{"num_hidden_layers": 10, "intermediate_size": 1344, "init": "uniform", "init_std_qkv": 0.0385, "max_steps": 5301}
Each number is 128 + 32 x the weight over its row's rms, rounded and kept within 0 to 255. Layers, rows and columns count from 0. Numbers have three digits each. The size before them is the row's rms in percent of the matrix's.

# layer 2 attention output (transposed), 256x224, rms 0.0479, rows 213-255, columns 0-111
108:087165148149177100131118161120153124132123150116155175126117124111130157154126068122121116051081083094166171117173103140167080106082136161123065132094097157151089093155141124104072092079121161102107160150157131097158144090114085120111084147127070013164132086077126178202125124142107066088081150132175139131074125126131132133158123114052
103:140110149070109160134134119165190199173123149156204066099134143104125146130171112107083124152155154146137164164120105047153106144091104119062120168086154097058071115164134150088112123110093082123153131081084098056114131129104102165138104175151099077117108117134104122107172179113182133101054179156183121139079183111111119124101155112144
102:142097116138163100106102108122140162113120077187110124099182089172130123201195143161124168069087122121103161146175147077093108130158143081110125127119087119142057163131155147142111141165137093183061130128150155120113105127152131134087172112103140155122161157070119142117197093103096115126091135059166193159116099108130091110132063106096
106:102149158152141102148108137148135159119179142133118125119151078093106100067135156124145076099142099133103139086146153153170161103137180137123171187170047192059157069076162136115135142119191187121188127087137087120123059158105100139171163160117136145179161188150155166140109089109101137150165164139123197162134092124084178112069149176146
103:121109147107120082087199113122171112132205128123097145137172117136137134157122099169183098157140156101142152087108107065129139163183112188130142077107029042155128127070081171209147111109176133117129121164139095113094123174160145139107150141108118093123157102174062092132145103099165124141198069098102100073138141154106122100155100139115
112:207139141086119175174122127120131179159156133117164110128131093122177144132133141128071127082162196165069145090099116162176078099131075144099131104134083162194131144087162108105136119102114115153153112093087150113123115121134094113174112115078091091129145038127093124121160136177126137141101143139122115145096152138112137151125147108140
099:124108189096128130120152130135131099131092146131103150078208215140091142136082134188126122087128171130123112156192090097171163069110126145094100092068112112166064104122084064108145164141191104115147096126146183150113112128130146155115124161178096153103177124170117154156159147087137180127109115156130117145088179143092128136156115146113
099:105099156132182098150097144098095138197142125083122136150096094099118132115123094059085122133116092141157159133106146090094153052150178139151138130164081179148149108144094139120141148106134092117138132109093129135086175127174097045151089131161145138137164143079149075125114140101065061098126165118179099111165096089079106130081161100108
110:130143169165125067070090133110168100114161096140143146149149136152095121118076078134134122156133097099097157099180133033152185125134110130131192114082100128067181108096115150079177156134118145158092119077158106085104083139163099153112187156101146131124144063157118072083158172121184146100082151166137110187080152178097147125117126140142
109:075149113063151147157126118132123133117149124141060138094144128145115103134140097144158143152125182099126081088085157133161146203104093087100107122085166159141114150132125096126130153230131148133099099132230133083197138143077182118101091139095127094121116116100165064116165136119180096137105193099053174172095164148118141131097157136139
106:179133144124079131221100088118141132091095146156158107127108135094164130140146130091153099131126134125162056127084170154174138110112186131095035075131172052120108124097146109103054114108152123097102111124149208127176137111082092139078150117067122154126159066183068117149132153156134084156118134112142070131134103172150092162133165083113
107:159123126107150160119167151161181169168091103111188230095108195121114170093149183126072056127128123085161142113131091120093118070072151130166164139111127126173164154179052114117095115112173073158123107146139177124129126116164035143179126096059132150111130116166128104130150109134090160133118106146151093176109146103141144077145130138096
113:147085123154133172170172102125127160143125071132136143152178117129118081087168089113108126124151188187183138112104126091109147133172131133135135094103171136122130139069155119110192112104060165127108110163061134098110147094107145112098158088105147110103083195055135138163089152044058166133084079070149179138141152077078101156142160135167
104:153090144183189107144120150213166123158153142120123148148127128145129053126143095106184096158148151182121130145145113178170175072114109100164121128089134180160137140114140160139142118185096182150132115070137140093124136153078138155134106124151103106128145109081117169164079127160105171082156200089083143180143150098188149124112156149153
094:169140147124149150075082171132139137144221135136121152127169169106169102133174155105080073118109092140159135151182130103159162094134160146146193100109101131089153181108127098095108124068112090082134138183106095113114077099165127127134108135161125129103109130085152153170162139110185126076125100161087106125186148156085116107182147155087
096:093126210147136090159148070156070092094062153222126136151150113131125099113126077164122128147124152164147077127123092094120152168108164151101064065143133090114141128106148159087115106153163132094100160111165121141133130087105134149114140139120175143108139134134143132111143150108130119121173168112136134130136151136150206122139095094122
107:122082121103146124099146095159126104150110137178152150177085114224143095108141206076174186098119102082137101131106116098156140101079165142070160115133140079137138090133095220117108076143171135164076099096128125140146165139133068157105129158151188101097090101122113137152122122143120129093153143087118150119140059152106126074198098125165
102:105113102154108145095152164154176137099089156165153089121141146103075154156105089154137123158145093139167140114158106089166066111157044150128106079096059119172071074135120147128105116155127105165156193090178125114145187116063105092112158134143095100132153095142124077134173153091155131147137156165168124091103179124142155094127108055156
113:126179124068118143115113057138109181192197108133118152168160111087130126088163135159099109146125082113141090088070167106145137055104131160160114146119153135105133171151199149150134138153083138168180136122196120151155182108121147147150057078079146091151155138128099094136134123152144138123110110174132157129153124102155129151168115137094
110:103153121112054113086134145083088139140142168081129087144160126095096115074105113124178120132172119108119138133084062102120066102070104117165121175155179081133051093097072106118087103120144107122147123175115080065117120120153155100107077139143124112091111133089117136167141103133122102123130182156132115132140154134143155121077109119110
109:132145106143064111162051121124107078107132104120173154143114181175130095166151144133184117123110088156083127140159078123137152140113107111140143137140180111096111117105144137156126189146125131097150123159113117138155100130139091134100189145164159124146130111127127185136189090127085116108110136120147119088107073161141130185152151145176
105:105145093162181115145201125180133163177162084107136083125140103097158108114119141148143150097129116104173114054101147138146124154049103137134127126166146137082110119107101084170184141170184128086142095197088160133153032085120122160204114175168131124113122146178112149123105145139099134122086133141118090156115161108130136184100123114137
108:128158174128113124178108112106116125174204089177117105090103140214109154140176111085058154162086121129099153123133162060086127101212107162153110128169147045133154128147146156151146168104127100097102191095075113157171130105164114134147091082114113158145138108152133110139181098135131128194162096106151100109173114191164124142125155100089
102:106126109174122084141102105114124119124106197133108115184145135170139121167109113133191184138070092161101128091180085080128108136194177096159126068095107143158133148128148162141137122116113156148089183125143127116141165096170129131094076127139171133068146120074148142108111094164128145127125121151182128089123115107102127151059139138114
103:125103091143105187010084154165081110178098175126077098065191091123122159138127132113112153154140147110094195133116130135103143139122114138115131107095125136176084118093073123140179130097168124108074138131112094114105133162140144082151121069114092111107112115127109127070142095138162129144172108137160108149167124121134057104088147133155
102:100163092101142139148151179148114077133074200114135184130127098124095082119084190130093088108152138113188063094134103082113076149105172093122131110099148203121153087115133130098084042152112112129127081174141092108121126187091104129103162161100145169105127118115112111139184118123166123163131159132146131150141133165136173092135110140099
107:092171162185115157144175078142124100150125123165132128144128106195134118102133148116166105132127198183082069112118122170064158148135185123182115130134100060097095083097146155148133172170147104100065129104099103113134101109114106090102093052119173180119096159155058133115122121166118095092140091129136111188112092128124098143072085106156
111:145142065088182086148131142170144066144133185105136133144100098124150186147118143091171136115147147169108101110152106129120128149118027081190104097164093086111145112109128152146085064154163133146118155131123110134122156173161181153131090152152147142138064067127176091136124151129126145125086099168100067121176138122151107170140157119067
097:180111141130127050078063072144065133159121125090149164161172131125090121106130115100129102170133076096142150113097246151220198077099146193142121102087116130112079130101131139143153191164147108105124113131197096127111133133159179136122143116109087154120165123151159077131149139076114080127139165135074143131161126138074114132116147146142
092:099101182128137140101164066218150175149149139180118119088134150145123106126142112176118173178126178110152140166142100140129125147133184113106155125111135135113065113172123100147162126143104098108118156179191124113076134088126148138063151111155159172110116127194119108162145141128145179107110138110124118161110158130126135089145152166177
095:151146189110118087180132101039146107114105177134153124115126123147094126187108115072164118072146113125127149177158106162140141161130137140092123130140106128090142124125139162127112157098156185117141146120111151154137161102098152120179104101139118095111178065130116119161147168165117115146125123111170147155152159131110139174123061126077
098:132154069094127180069116094143145132150141100131106150178133083109163153157119095177079155074112097152169109119117160112146154155147140153165161140120119132102148134141115129166144162107123108091135125137104119162069125173185181210075114142158136114128204123180106112124088110141108141184092154139056143117124141102119128195157123186145
108:085161080114103143115164067126126064138098112143145076129111091112085110090073135082074107139143122164145128167157122097097141167133075184123121117098106122110083111106113065083150039176126105087100110186178022127143134117120137094149084108093161114111144077128119098102138096129090139124093101123074133133114152131227173149080085161186
112:204106124111152131179162126152111153146141108106072092120121095132129130094155167143074114166123140160127120108072076181110192080180135094089199150141140152148159125096130139096123074091114138132152156120146088092068125151114097184141092071107191138111135127081112110110113098148169141152064097140158099160110126137143134117135120100115
103:107113086120140153173117174104173154140123058131075094118186135162124133169128088067127209107121091101158091088125145104150098066155052134138140088102139143095106145058107128127137141232092131130108096095157130106133098152108153112128176182170172130147125133055116086120160106134112169101149139168144118117167150114136131105141148164163
106:089183128111204108124141131131130102141128138131168185121135163128110151167095077127159141091085160116135144162166058111084099160106107151207163088125134085127123117168111134135188100129163150113149131196099129153135161159148131122120167125134111107073132122135204093149151124128130160093141063168118100134146157162139107150191162126136
101:138118118116124102157073122126132166129115144146149122170122116176108096111102150147117119107137092091111204076153134109219089077177091102121169155145104083141108065104119143054099091153131158098137124131142099170075095115117113122089137176125154160176136193161134150156138134054081166086107173121137196083161089093071141089133178113177
097:097128149119181103116096140184142128127172172124133099122185112128101123078109123140111166106120132159056150150173069134113165172136122060079043124115084115114104102137101112093130114219143084074157151114057082161130135141173120120031141102160151100170109170084128140138168152135172149086102142154127102111128155124126127095113152122143
103:129184120081109176135116164121124118132098123114152131188165079115139107135098144114197140095151094168083143124058142153108130138126074115133122082114067123055087105102139128152193132128123154101091120177111109123105118130095147098113117189075175130120153106093083182156111128107172075169173165111078143124129145102111118117130123104136
095:145145118162146145139111120167113104120139143077059142140127141078126129114166114143083138137125163095101099104147139162139140121148137147141108115103117114150154069118103060142131165210124160164118139144108145141100148151117130089076120131153132088110077092209156093152135138148063110161115165127135137140118105111125149063091192142141
106:121146076167184136135169101105129156147065132145108102036148124133122184166126088146135147125146208075114122138162105108146133150141105090118081090117101164117091074064128119116148134106138124101103124099053163087162091137124154147100086118089116109142099116075091176126099131126160116101113147052162122154103146100135145055116155145096
104:132147160119102104155105178133114153125142129156128159115155136064081120099133099169161121096094061105121158111175209136140163116166140131146137112135125177168151106138164102066071087160162100083165115176081142116088219113120101123152118111191098115135129133152131103118197124157140057104178136186108163137135160136149183101108155124164
107:121137127117150142120167113115145095157183126161076154064160106160102117152134092120175087116105151081116097164172125097133172138108102092124013131148160126159142064101108108189136165145174164105068081121054125166140148125107166121164130084135095144190111146145106169080139138174180146086173090111118117150134137131142116112043102131162
# layer 2 attention value, 256x224, rms 0.0385, rows 214-255, columns 0-111
115:127152143177178055109151153044123070106156165111112134160138146160098167144130081046132114157130077160102112102124124139073162146126149176177202124107081089140218086147173103132108097096166104140161106210178184111115123151129105112169146088160149100107122148138193112139120093127116130132100107117109122120138070131138153145163118133105
106:103093109178127178176140115104143133119084140144153118070092143078107128078070167112118135229169174145166167109105133132161159166131092160149147174145136134113128173143123176107132126133176191085118145100167127123135103134114049105097082116143158131177123135165126143079105205149116163186086112099061093096186116084118202096167112110107
107:108145079092144133149096171129122124138130141162163119122110154113152125180101168135104187104140178102100128164198189112084096116133109110118138076108096107190079168171123150076108149113099131180170112084083135098194164132155086137146103078154143093150150084079128063135081097160071125132177122142149100120118158134145117110179110127120
105:163128168064201073107107132146064128108110121099128142100116132127158147094131065103073120163110102140129098144092117168135126099138167131128103168112140176120166132169131145076107159144096146121167130144141109149114126116100165099161142121104046135126104132084144181167150093165102145134109154130129222122047122114182124161146116142096
115:127190074096107072138065156116119146106090148139124173141148156152125157130119118138158129171115074095118123133177118143110168183072161116139166159142124100150160107198125176137081104161202098162181150166093075132099122085173119110127097135157136127184152156146178176079161113061149142099170130112103099113088142132115123123145149146160
094:132101090096151110119102147145142129088135119182144144191101179136130146106113114075146142147129132075178120132179139164131114123172095087137204191154105064098148126117206194142161128147058144114176164157103089135137153124110182098119122105075168107150106126093117134165135152112155119166155124143121146112113049156145106215101120097080
104:131161085142134207146132121051173082120123145059106065113145048142104088155090208159154114086114178089115165113147169156094153152123083113151104112081148142132113145055087137126148142154123117149119145147141135140166087115140161181095130129140111160134127159116063159139106120130151123160156164133108083090136139143089095114104136128211
112:101087159170117157123090175085101132166133142112086150073126173140199113113126160114149192172133123097131173105147082160089091116086171134083113154152068133149145134140169138141075153080110165091128153149114166171139092156092089151151087076156114105168142112071115171156105123162083090102110118110104147138078145148169089158153098133089
107:120137111194144113068164157153164137136101152156164084140150168142109147106175142110105130124137140131133175124066134136121161095131145164166128071179143084127155122112159153160114167084116106131137097113097152148042136120134071142132126149154133150157141128135130144141114131142173146115155107168114097068148156142101140103204074127086
113:084169109160117110110203165133154176153131164119115120154186101129123142110131117161110129112146094081083150118120114097099172134114090103165160163123139205146159183113106097181153222110132126135081128125065094113074121150150160096085094137169113114124124159085089125152132113101160145082161158108134160124092138109142151079090133177118
113:163134172073167165153107149138096104104154156145077097185140076095137071185149079100140127076138161119076096133128094150084158163171102094104145150128156186108154096137188087176159178146153135070158178132066100130131134160110120074133169165157134155137156182098104139170095102106192118113146081167123103176080123094117080202073117131162
115:121168147117110083090109083124162069116164164156107095072117124140116120172110164111161150163105092119078088113198146192182114130105112100129176176088146119091105081119146140087124154159124115134099150131170137137190157130159078165148116116077109124089149170186162145084103164163135096123147117145134144062106156119111156097113135083100
097:101182067096044105128100112139141118113087146148090084113153108099087135129118112183145193136166177123139114102114113141142133173125133188129152116076109144063172143110154136086129154073081158137130184137118182099153136068160075117143124082148077133114123142150170125120161150147061122184136092143146122157141075218134168158161130132125
100:143133115130136105158107158146137105132090066117142158138085133171166152127114089110168136157143157121099069121157061163102135115136065088158117140178106115137138099177186122095122069128137145165111149129124224161138156138075125137143103107108155119111096124140193126115108147099092162140134128066156166121117084097139143125104097066111
104:154111128153081146115147107161153137131146058184090082089082123085100154091122104133123138169203172133133173077136165124162135158144142170134126124074089128122138171152118130122069170089111120108130097127124100141081110127159128070180087097124082085150100134145158154181124126151132106166110119124071087141220087121139159164149113104006
107:118154189084113047101177167131099172165128167096104072087170081057129117137129079155130121117081162178065120168117156081102166142171114126137098137106135175096096120103136112173089196125150140095130181126075135068059149052134186164133109137166169149124127136128125124162119167190149132124113075149115088120109070148146144159103153146066
099:095163135129095134153208101088156081108182113115124166140128141126126113092083118097115126103116181096179107158100101105099089141094169157140174148127137126110165130134087143148184149104090123150173121180113122126148102164160111085109070150108181155171102148129117177145077148176145165140075099110087097152148137153083180148122169149147
104:143134090122112140171135164098118116071079157131174108114161159153121164172133116135149151171106096163087168163163145146090126135111111094087090104157198066130086149094089148168106152127174134115148138154100147149089140160166101141120159176157137103138145145121114150110121191155185095162170186106158100175184149132067143097130097111117
107:151101132075170067098151149078117132153131096095122166107139114149153084126122151082112109138099109125154124106126127094105155064117153130100133105095133155133135129166179109122128146135096148143088120158136125112083142106099150067128168161107127078103124096151114190147147126087163124144146119139105208145123175159087136090176117103150
119:130097117155166134127102152093103116133164212079111166089121117162128132118137149125152145111133086144154116141091123069143143137115123133118134152100128111114116113104144081068150151152159156148083129115165166097158129101125125184047127095100143158143182148147104098105083164127144154088146121115133184143149127130140168080072122101118
100:144136165119107057143099134081119147136103159149177102123131160086115153126143071082076205142150075091140149147152138112115140089150115084099152146087103092183170078163152096090109120101088117107155126085121109111154182143159132094173149089118105136104147094120137155126105107147124129100151110130188124121156104095145110148209117099102
113:139097086053199138145146158139122145091064130072175168156143108093165095134138112128126128140080099133114130070134153156159097136124170145143145131056110166134164122152073121105134090184197100117129029151156142102143076163129108147124160156103119172149142196100118144114134160163165155098085165053092130107120163083125143083069149143134
110:189100150079086179139181166170139152122151118130157124062119138114095143078158104115120101150102086156199179138138131101132145150099097154089121124117120102128106108133070101125143129143130141078125137139180125147128158129130067119051148155092135159078178138164091167105138151140089130158120134090062149173184128144128103095161129116085
101:091152132090166101145146143049165136147153124088219112163079112153103108155143110114098139129074108104183157114083109129120151110119124094119175094142100080116157109164156133129086158160062191166164180092195144170166096112096119152169138151127127187121105123155113192177106117141102155160083158126148178107055094093145109168109096130134
099:171110177132099203098114147141163130171129087178152110131138154143103143175148071134189130152127124137116116140146145143105149165174097100153103129158113153139075182096137149122145156139172108057110216071086138176071149115121143108124116142161152106153088103184138106165111123079125129067120122127102090086101199151113145196101100177166
108:190139092125131122055051175135146137138083120152147155038084115106133124123147073139119177077144144117122183128140107056156141152089136152098069143091080173108185160162146097130092166118142138059163169136121150120115115180113177124124140190135059121121175170119138141132143072139134155163076139109146155050107164117138137122147135093080
107:126120156157134145134101155117155166107125126071133131107150160099123058056124073139148108147116077062102133140084151116102148061163120182098154116120116198160096203161119095099148172061094069081066189109153105105170142089154171169147132135132119131134180188155094105168130127139114152140098148081175107134127188125156109098146054096130
094:058154107127131130142185163106145117133123101122124109123096102181161116122193163070118148104086186178123182114177102121130129157141035086099097163126138133147123109136147123077136150104060169159138156109189125145151135119125137116106112111161129121088093128058141141123122133135152156138127172167159189066179180145128128116133071104089
095:143108146133123101148100173124109081099160120107155142125079122147112210132129102029132107135115102136115122087132133133227150172153085150130137111173068105116171157124110154078104092152093204086203108184117150086132097146095134100126129155109111136122110077131155118102154131175107123199105128088123159053120151091151176103136078071108
101:150094042118171176109158058176138134140141112143118159134189108169157125088103152152165099174130164073095119116126139091027111104133147156140169138100143127124136131128135120169138140085114086130145099099082112093115151171121214087093105101109109075155089129107081110086106081122133124106137166108090111177090157125095091099114140127178
097:117075196158146123151115139158097148156125130134168193086146125137151130105152137088148056124137144108100127166122106151182181144146155028130164183187154133128148132121177117085161164165135111117144193146157156090120114100122100107093199136134124120120111114160127085144130129151112136088146106156163081103117183123143111134118089088123
103:160145147171126169150085176160119137135160102069170153141125176238124194137141093148143123130147080124147153117074113128117098126151144123104190165144146101113147185104125114152100097077147077102183133080130167166106116158116118096131135154149118113128101175143130101139129105124212129145088150162144105145126152125160046084141104080097
114:089170109099091102077090140136132127061146199188146092149150140147089112150136127178150130090120125131115099131133119165153075140092146137131133111118156113102109167143070159194049189128107090118131086127083185157168153078125171123132206108133086121093156154137131135130177123109120062080159117130123112116100085125095111099146093146148
112:124158169131110105128145121109143099179143196109174191161092131152153079113113167140092142102125120123129164124130168133161113102101150088131129165142159081146110118140103168074080113106109152145100168095181127134141140063152105164046104121097122129123119122181076142126083185146152106151162091073131142135161146112109168098178139130136
107:169077157108092171149144090164137116118142122046079080142104060117164076120165125108102109081088129104106116101070138129126171094183165099091165137100142111143124105105159115123107186128124110176177157185143127096154123112110125141076143172107121184162181162151077121161116125119135155152103141123108102147178126113148106120068097085079
099:107131104097088134163126112060143082119220175104115131107092110149128111144062143148100147111152167120164104175139132186142161134105170121149108110134162139152109120143124111140165121168174165194143106088146101128165150161134105115083106124099177132096112145114109108150115163077135089160151100133106117104097198107137124093145140143097
097:139076043132096174108157165111112112160117096096124147127081127152069115133143114156124056136117139150131145119049138143145186131123118169164173111129130123143128154119170148122140102125082136115137094170160155095112105111065064173159151125112089186159142105150154099113137142144070146140186143104072117095148090112176109094138130106120
104:081134104171161135121151119137125168180149085140119142046156133143125164147160104173131148140156136131151099127152112070062141130128158120151138158182142140127118173150095116093114089034119121193157079071152168126136189131114091147166101106166105098130151087123131088150081088137090148126133151107156112159072147191112134154142136151159
098:101115106173122111164148136113114134117176143136151121164162148191139095152097100127133071117106114124073153169094122154135184108104115182100130102135075154080098168094169125119138123103102136100103137097144106125159144121127148176117119215112165104161171177131074120106098133102116135060134121199105123091084155087099118160119104146180
115:102117106136094125098137161142171159119176154173137144162096120151125138103156048095131147139105107148124177091156140080086166089122131167143124163090090103116138142225083088104086107081163131102131111118247115148073169094149061143053119097104127089074168136129147123138111137103086122157145140145116144072170121116140162227152134134125
112:143101130114110147105143159064088110128126078154072143121151139198102097191108122081185104116116195099144083143138058165123132151149137096148120110123123099115107141145169173170107156196104092158126088130104173163147083174130158082100060118165156163161113105092169195147091119081160132109026110129110068145114141148045147132104166141168
108:121133130058095178130173128096122184152080149144191144153050147109132134142131093125128178152164130126157127134079107102168145117108109124129168155068098143110097168124113177080108127129103122105094152122182133149175148121147110202087094126127092140105106071106145153164148137128138160172068152150200163148140116118131122164106145138154
# layer 2 MLP up, 1344x224, rms 0.0551, rows 0-19, columns 0-111
087:098170117140133144097174108184138065173074129116175155112139111116079105104160104156114158086093127114138158074145184154136130076129136188162175064147138171132159139166103121077159081143112131107143189185148116203094117116157104117099190099180166120115112154126151107156215132074105167092129146156136133091121157094082114135138121178149
105:104166064144092117131126143118131129119116104082154187166146121124109121163124130175153215119127174117111098112095144050084094095056078122190128186149159129110127168157123137152130104130090095085149164051113160088047152163135131107121102139102128110144072116118120152147074074188113174096131135113065086125152124140158104109137132113130
108:120073083098145123093151167137075117106063092185150152074086165144205148125128111137108164129141162110146134145099122097112179122110090104086138110186111089141102103096173092118143146137141138203162090162104146125138067122117057148140128140145100112098095132142132124098117135090124169126112090159104128153158097104080184095160113111066
104:132144125120144136073157135122122160116177143148183123114180156104146098074188093079164105143205118078173186136134147200179060127062096107133083129170159106148152139077188135100077146168160121093150138110140150073108106113092111142070124175148131140107165154127136119066139083135069104111166106147086098132165098117087126118135173116115
086:145073101128180121111117160152147068112098123147083084111116111134129094095092131111038174132076075123155141094134131171114101147177158162120100172085126098137149171085102148113141159140151154083181065110094126119118144120173127136133134223166129093152133165150112177162201137112160142072120135168129147118133199156142123099092090172077
081:100081076119093167064153119133131090099126085182115110111141182141108128166098127123055112141134106124082139111143177147146179113131124111135170065137168125165095107100123130151167116124173140185148165152045165159112112100108151111132188137154205145116172128150075117150138101141113051183135096147155098108185138126104121173163100132084
088:105174136123156110059125099123114154125170137110095126170163125115125140141148122149201114143154134156106095154171109059141115157125095143135121135145111143102099149109119167203038185133138194137060139160142131151077109180117134148124141054093099129065158056083105132092126111151144214126128118141151170142114131070146120183142061137193
108:162135124172138131150200158095169110118110108145118169170155140150143117080146147096109160112119122129104135101145158143127126151115117198187169130145150110134103094098127159122101103100163094121138096095136139081103153171164182074192111151101054078120081127120112143157168166122143118117116113112142170197144194141065157126155134157149
107:175126118129104106105092119138160153141096127160132153117099175101094106136122077170092136107193057164095154178149157107167113162111125120100128130088137147130104114105125057117109155134124158144135097150130069143137100171127142099124163132087047130082079133211176151162106127165098113083112106154132179145144194152161166124153163077042
101:107105143161141087076148143108148109122094147153161103187127162100180108125087112147165154131088175113158126106179073139117131084145151130095148156149127049133102119146114131072166106182199120042106065142089115160108173164149049160185127078112034168188161160160113142166071199159129101119129107116158149115173135145193152125099134081146
115:159145129172207104111087159155106158138079071158164099127106141139076095150164104108069092116135093112118158137193122204162119084173065190144124128139150141102101114140128170068155155202086135132110161146084132087067081091072140195123125138160105142134099117077138128102143077153110221082167119125132130135173135069103120126188135073128
100:147117135181112158076129148113223115174162192128123131164123140141122134166139158110123162122133101148094117122157136198156176122146139224163104161144157125159138094149086100127110090156131143155119087159090151112172121095120166127165116122150162084177108133139109152149085172075121116067159167106150155085127227122122134105152137209167
102:082158158171156163104154125145092106133165158151111131155154079137099130134134133108160120138097140158091106116101133124100083049124164130120086119097176036116160118124163096161121176085132130120147170084183120061131084125166115150127117123109089092159156142111116166152123122099059100136140068107131146095138179174134164157114126188131
093:108178137126112155070124153169136112151132150169185145114102160196150102082157095114125151087113141131114170079176167171132168163228140156126135164111106101124077150191125051102165116158151121117152118086156180144133142164106155117133166203084164113071111152114190132086100094141124055142130114145172127109118111098129082199120189134187
098:186120117166076133121118163099189173097138106134137142162167095107091103124107137091135149106121071106170208111113117083141090124188109151158124189154161121096124137158145063142101034124124113117121117144138151121085095105091134137102107152138110168134145124084126152165145116106136076157083151085182130137112172154188100135106076159106
081:124112125075150146169153166114132129157106120133101114093112187086108161108121112137090161095126121118136146164187172155141169123098083146078131119113170105112114091109124134125104102136111110116142158192094106058124144141121134104152106164149128139120165090140163110137115075136202075100159133118123157158125112144095093163158126059151
116:119114127051138090105132125168103150137061158124146162102115141077112123110114142172110147074099149092127141093140074217131093132071095121130168148133176153114165128091133094096072111129108135146125079160148164085122179129107128115177111128146089138166143126123090156137208151153168119136155120154159167204171129167179125092099109109115
099:155157110135099198107086178133138092090169161131087126153137133183150113143092162140171154121156163175127159105109105134141077146133122112175053090110119093096061187108164146104114153131149152130154119096104107134163127084105185090102138108114148169140141157097088129140135139175141096107089087149138127181108131135166151135137127110134
093:106141124151084131111157153118080117131176157167075113111136163193125077147133120153095111111142141081104128126138113123111193129159185112120144102171127138130107114085116129147175156158156086135092140131091142176091111107136155096136159118147132095152088088159100067135125125141129067159162136132089119137152143235156101163112158088080
100:174112172109145094118118137088135138125159144223140122203121138150115130148121132068083182127154123133138156124185119179090140128115077153114099107138174135159148125178145147064091097081157167108137169151088068125126195088109176157146181148141136173156102086146132150073142156157142094122175178081117168115141137160145152143128183113103
# layer 2 MLP down (transposed), 1344x224, rms 0.0551, rows 0-19, columns 0-111
090:118132151107088127142122121105136145131198130144108086160074090120081110097135188150098154109117092171160145144029124143120145157168141162137187180085158126126072125112138158135102163149140091123142118116078095129108136182091181136078107124115096157119115094136100082098090100158130144104110035124141126083179169235149155136164122157117
094:135075111162141108121154085098107167121147148147115100072123149130116169095147110095107049107144044113155103149069157178197126190147069117047135075114112124103171107116119130122135132103149183163103079187180066162145126151104126129180146114120169111106165135166126131092085152100097103162110126158145143142131110093130102102129174087065
105:144162126136148145146116088118115131118170148116133118141124123131119112199072134145134122143091143149125171124133128092094134066079108186129109147104138207097117097146122133171165134153208132094134119047157142129104131160103110117155144150112151124088120122100140069167124117119114127122161133143134175111164105118145094155105113141169
097:163149122136178141153064104081113091130124068136078110152150068138175131185106077160115087143158160163188083096106115073148128067146152186168102138087140110111118183099145138133158098087162173108062077089086147133112122084110140186158145147172098170121098142107155125087121133184132153108102142167077124177083066147079099172112138112114
091:148135143163177173096120087169064124127100110124201144112162181098113106160086119107166150081188158179134120123142159093144062154138156116163110125139135137119158172122126107174116159037186195167077104138088143164147126071107094113088088098092166088129115086126095099107116135139129123130112123055096054138152117126182115120104123087131
097:201108189185170171129124160164167085137151201119069141107129046115108095116134109082114118134093080119123159097111121129135189138136099100072161135088124174137135171192081126165169118109101098187205149123160119151155143066127087108106131147157090155101113132074139152140174079137121121134111112181152114124124136172153149106102156135087
100:165144165133099158146126143130131108084172075140133077142130101132105154109071164122057110064115046083177098096103099178195082130188116140110104130054165153129102143156161083144059113216140202108116088119147130121115116077109112092106154126099123164110121136084077116179144117123148089195123123161118105110126104107137138135196137156132
098:102121165152151109188099104110093115128115140122119162103084215106155113163133072126135109107128162113136119120116138110036114133180112085105161087122072150114169146162152116133118137159115147158060156131145183116150168158157108152123104135169192119103119143147137078062152128166174112127092137122161156157096142169160086216117151136175
101:189156123165216110154140160077143070063130085144117143173147176146151154121136131126065084103156140110129107133166172169168183105106158080129111105126147180103110102159109105130155135116159166110111116161166139134129149124120080143133159106099162128129198092195086103165088151129055080151219166109131108189142106131097139115201131119097
100:154163158102098166118156137127159100083102103091111128132153126153046120179112190122141117134082193135129118095097108171084124143093109132211161147159121134241086107118176145125120147158059130105130090191085115139107104142127152119167148038133131134156134080156173115103099093138078165135120154128141118108174159107100149144113186132074
110:147131128126167095137144159115083184138178116099165138136108114216114146056110067097103142140130119060082166142126136122100138147112104122150152144137129120072090098131131114135120117140132095134131177135100136139079134139135161115109147115162119156051101209068128130135188128116161123159078108133099139099112165067199135103080078175203
092:109172149077112113134116089128100134091130157110168116099133119097097209096079131205124148134167100157146148126086142116111122092092119121145150129134076113127142211133170173128058088068125108135159083190121163143117087121145183159145122146143116101129102126104123127143160116171090157169174132138144123110098181118152119129078154138124
100:112150121140105162110098136142108081102156172141134087136138117118126146137117121153112098227154184178178092117116115154069102142136181152139136134110147121116104060150114126121092068130158135120182145114125111104125088097137161126151154146096124171204118106139117099124061111134075148138100102129134158116175150085144141080155138137144
096:101144109130070101123083143144070093140103193129152098081132122129153160150145117142103160143064114127135138106084122170126067110104084112149126142117129136158142155132132144190157121135206095131100115092144136182191068130125053154146095106156093206181085129059104156100118091137111110076091124169106125137137133111155146126148198070087
093:083140127104187108113118129147130160180157179093083118095138142157153144163128145156157115103069163121097082191200119088135122138097160127105139107126153154141116152080168108153109179135162136113100086078142089157156148129120125116135122078138139128093162098183117164121072102177155158109135132112099123177149097154088103125145171092152
092:132102158100147169126147091096154121072172138201119139164095178129108173083113113109123147141111138206120159056138193126164073179072135111141084109140114131154152166099108136151128148163159148136094067150124087113146168129106152132146099086124138115146115125169120111091158160140090105082093118084128098127126109143161102139115150108078
117:111162127117113080155111132130107156152084153146176133139131172089107173131108162126096075085190138123126115091053170127093103092144089080104118122194115151187150075069108125164128118175129177124165119164178125087097170174120148093169153099116176127141157071106104110167145128114182137154156093132121141196120135134173149098112122138174
100:099145132158142115141111138124166093109176101167148112207119166107129059100078183136183104129131136200143111141118131106090136145112134118112149153144069139102120175129139112074074096171087127174122158119142178142096167100030126122091136097122129138182042128109144092044110125162145087127102136122133119084153158155197169126150151109123
100:116147179106084101127142189110175186184084153102167157156092138082114114139120104169108163132122097155077108098155132079167065138099106124109131114066102140146161167110155172106137191109086106096111133116098140141164140091193122137092127137043108131089147151161145150125124123120081115144107161132215099136155113131078139168105130102122
096:111090127129128187167071143071071188119123117061081184133098109136137117155119138117100112143132142180162133163175093105108126091064111093096164091070148099089171171073211184101073203087144165114121160148140142129113173100155074104079109114121124210110199124154088123171142100107180145120138087097113135075114137113091143164083141173138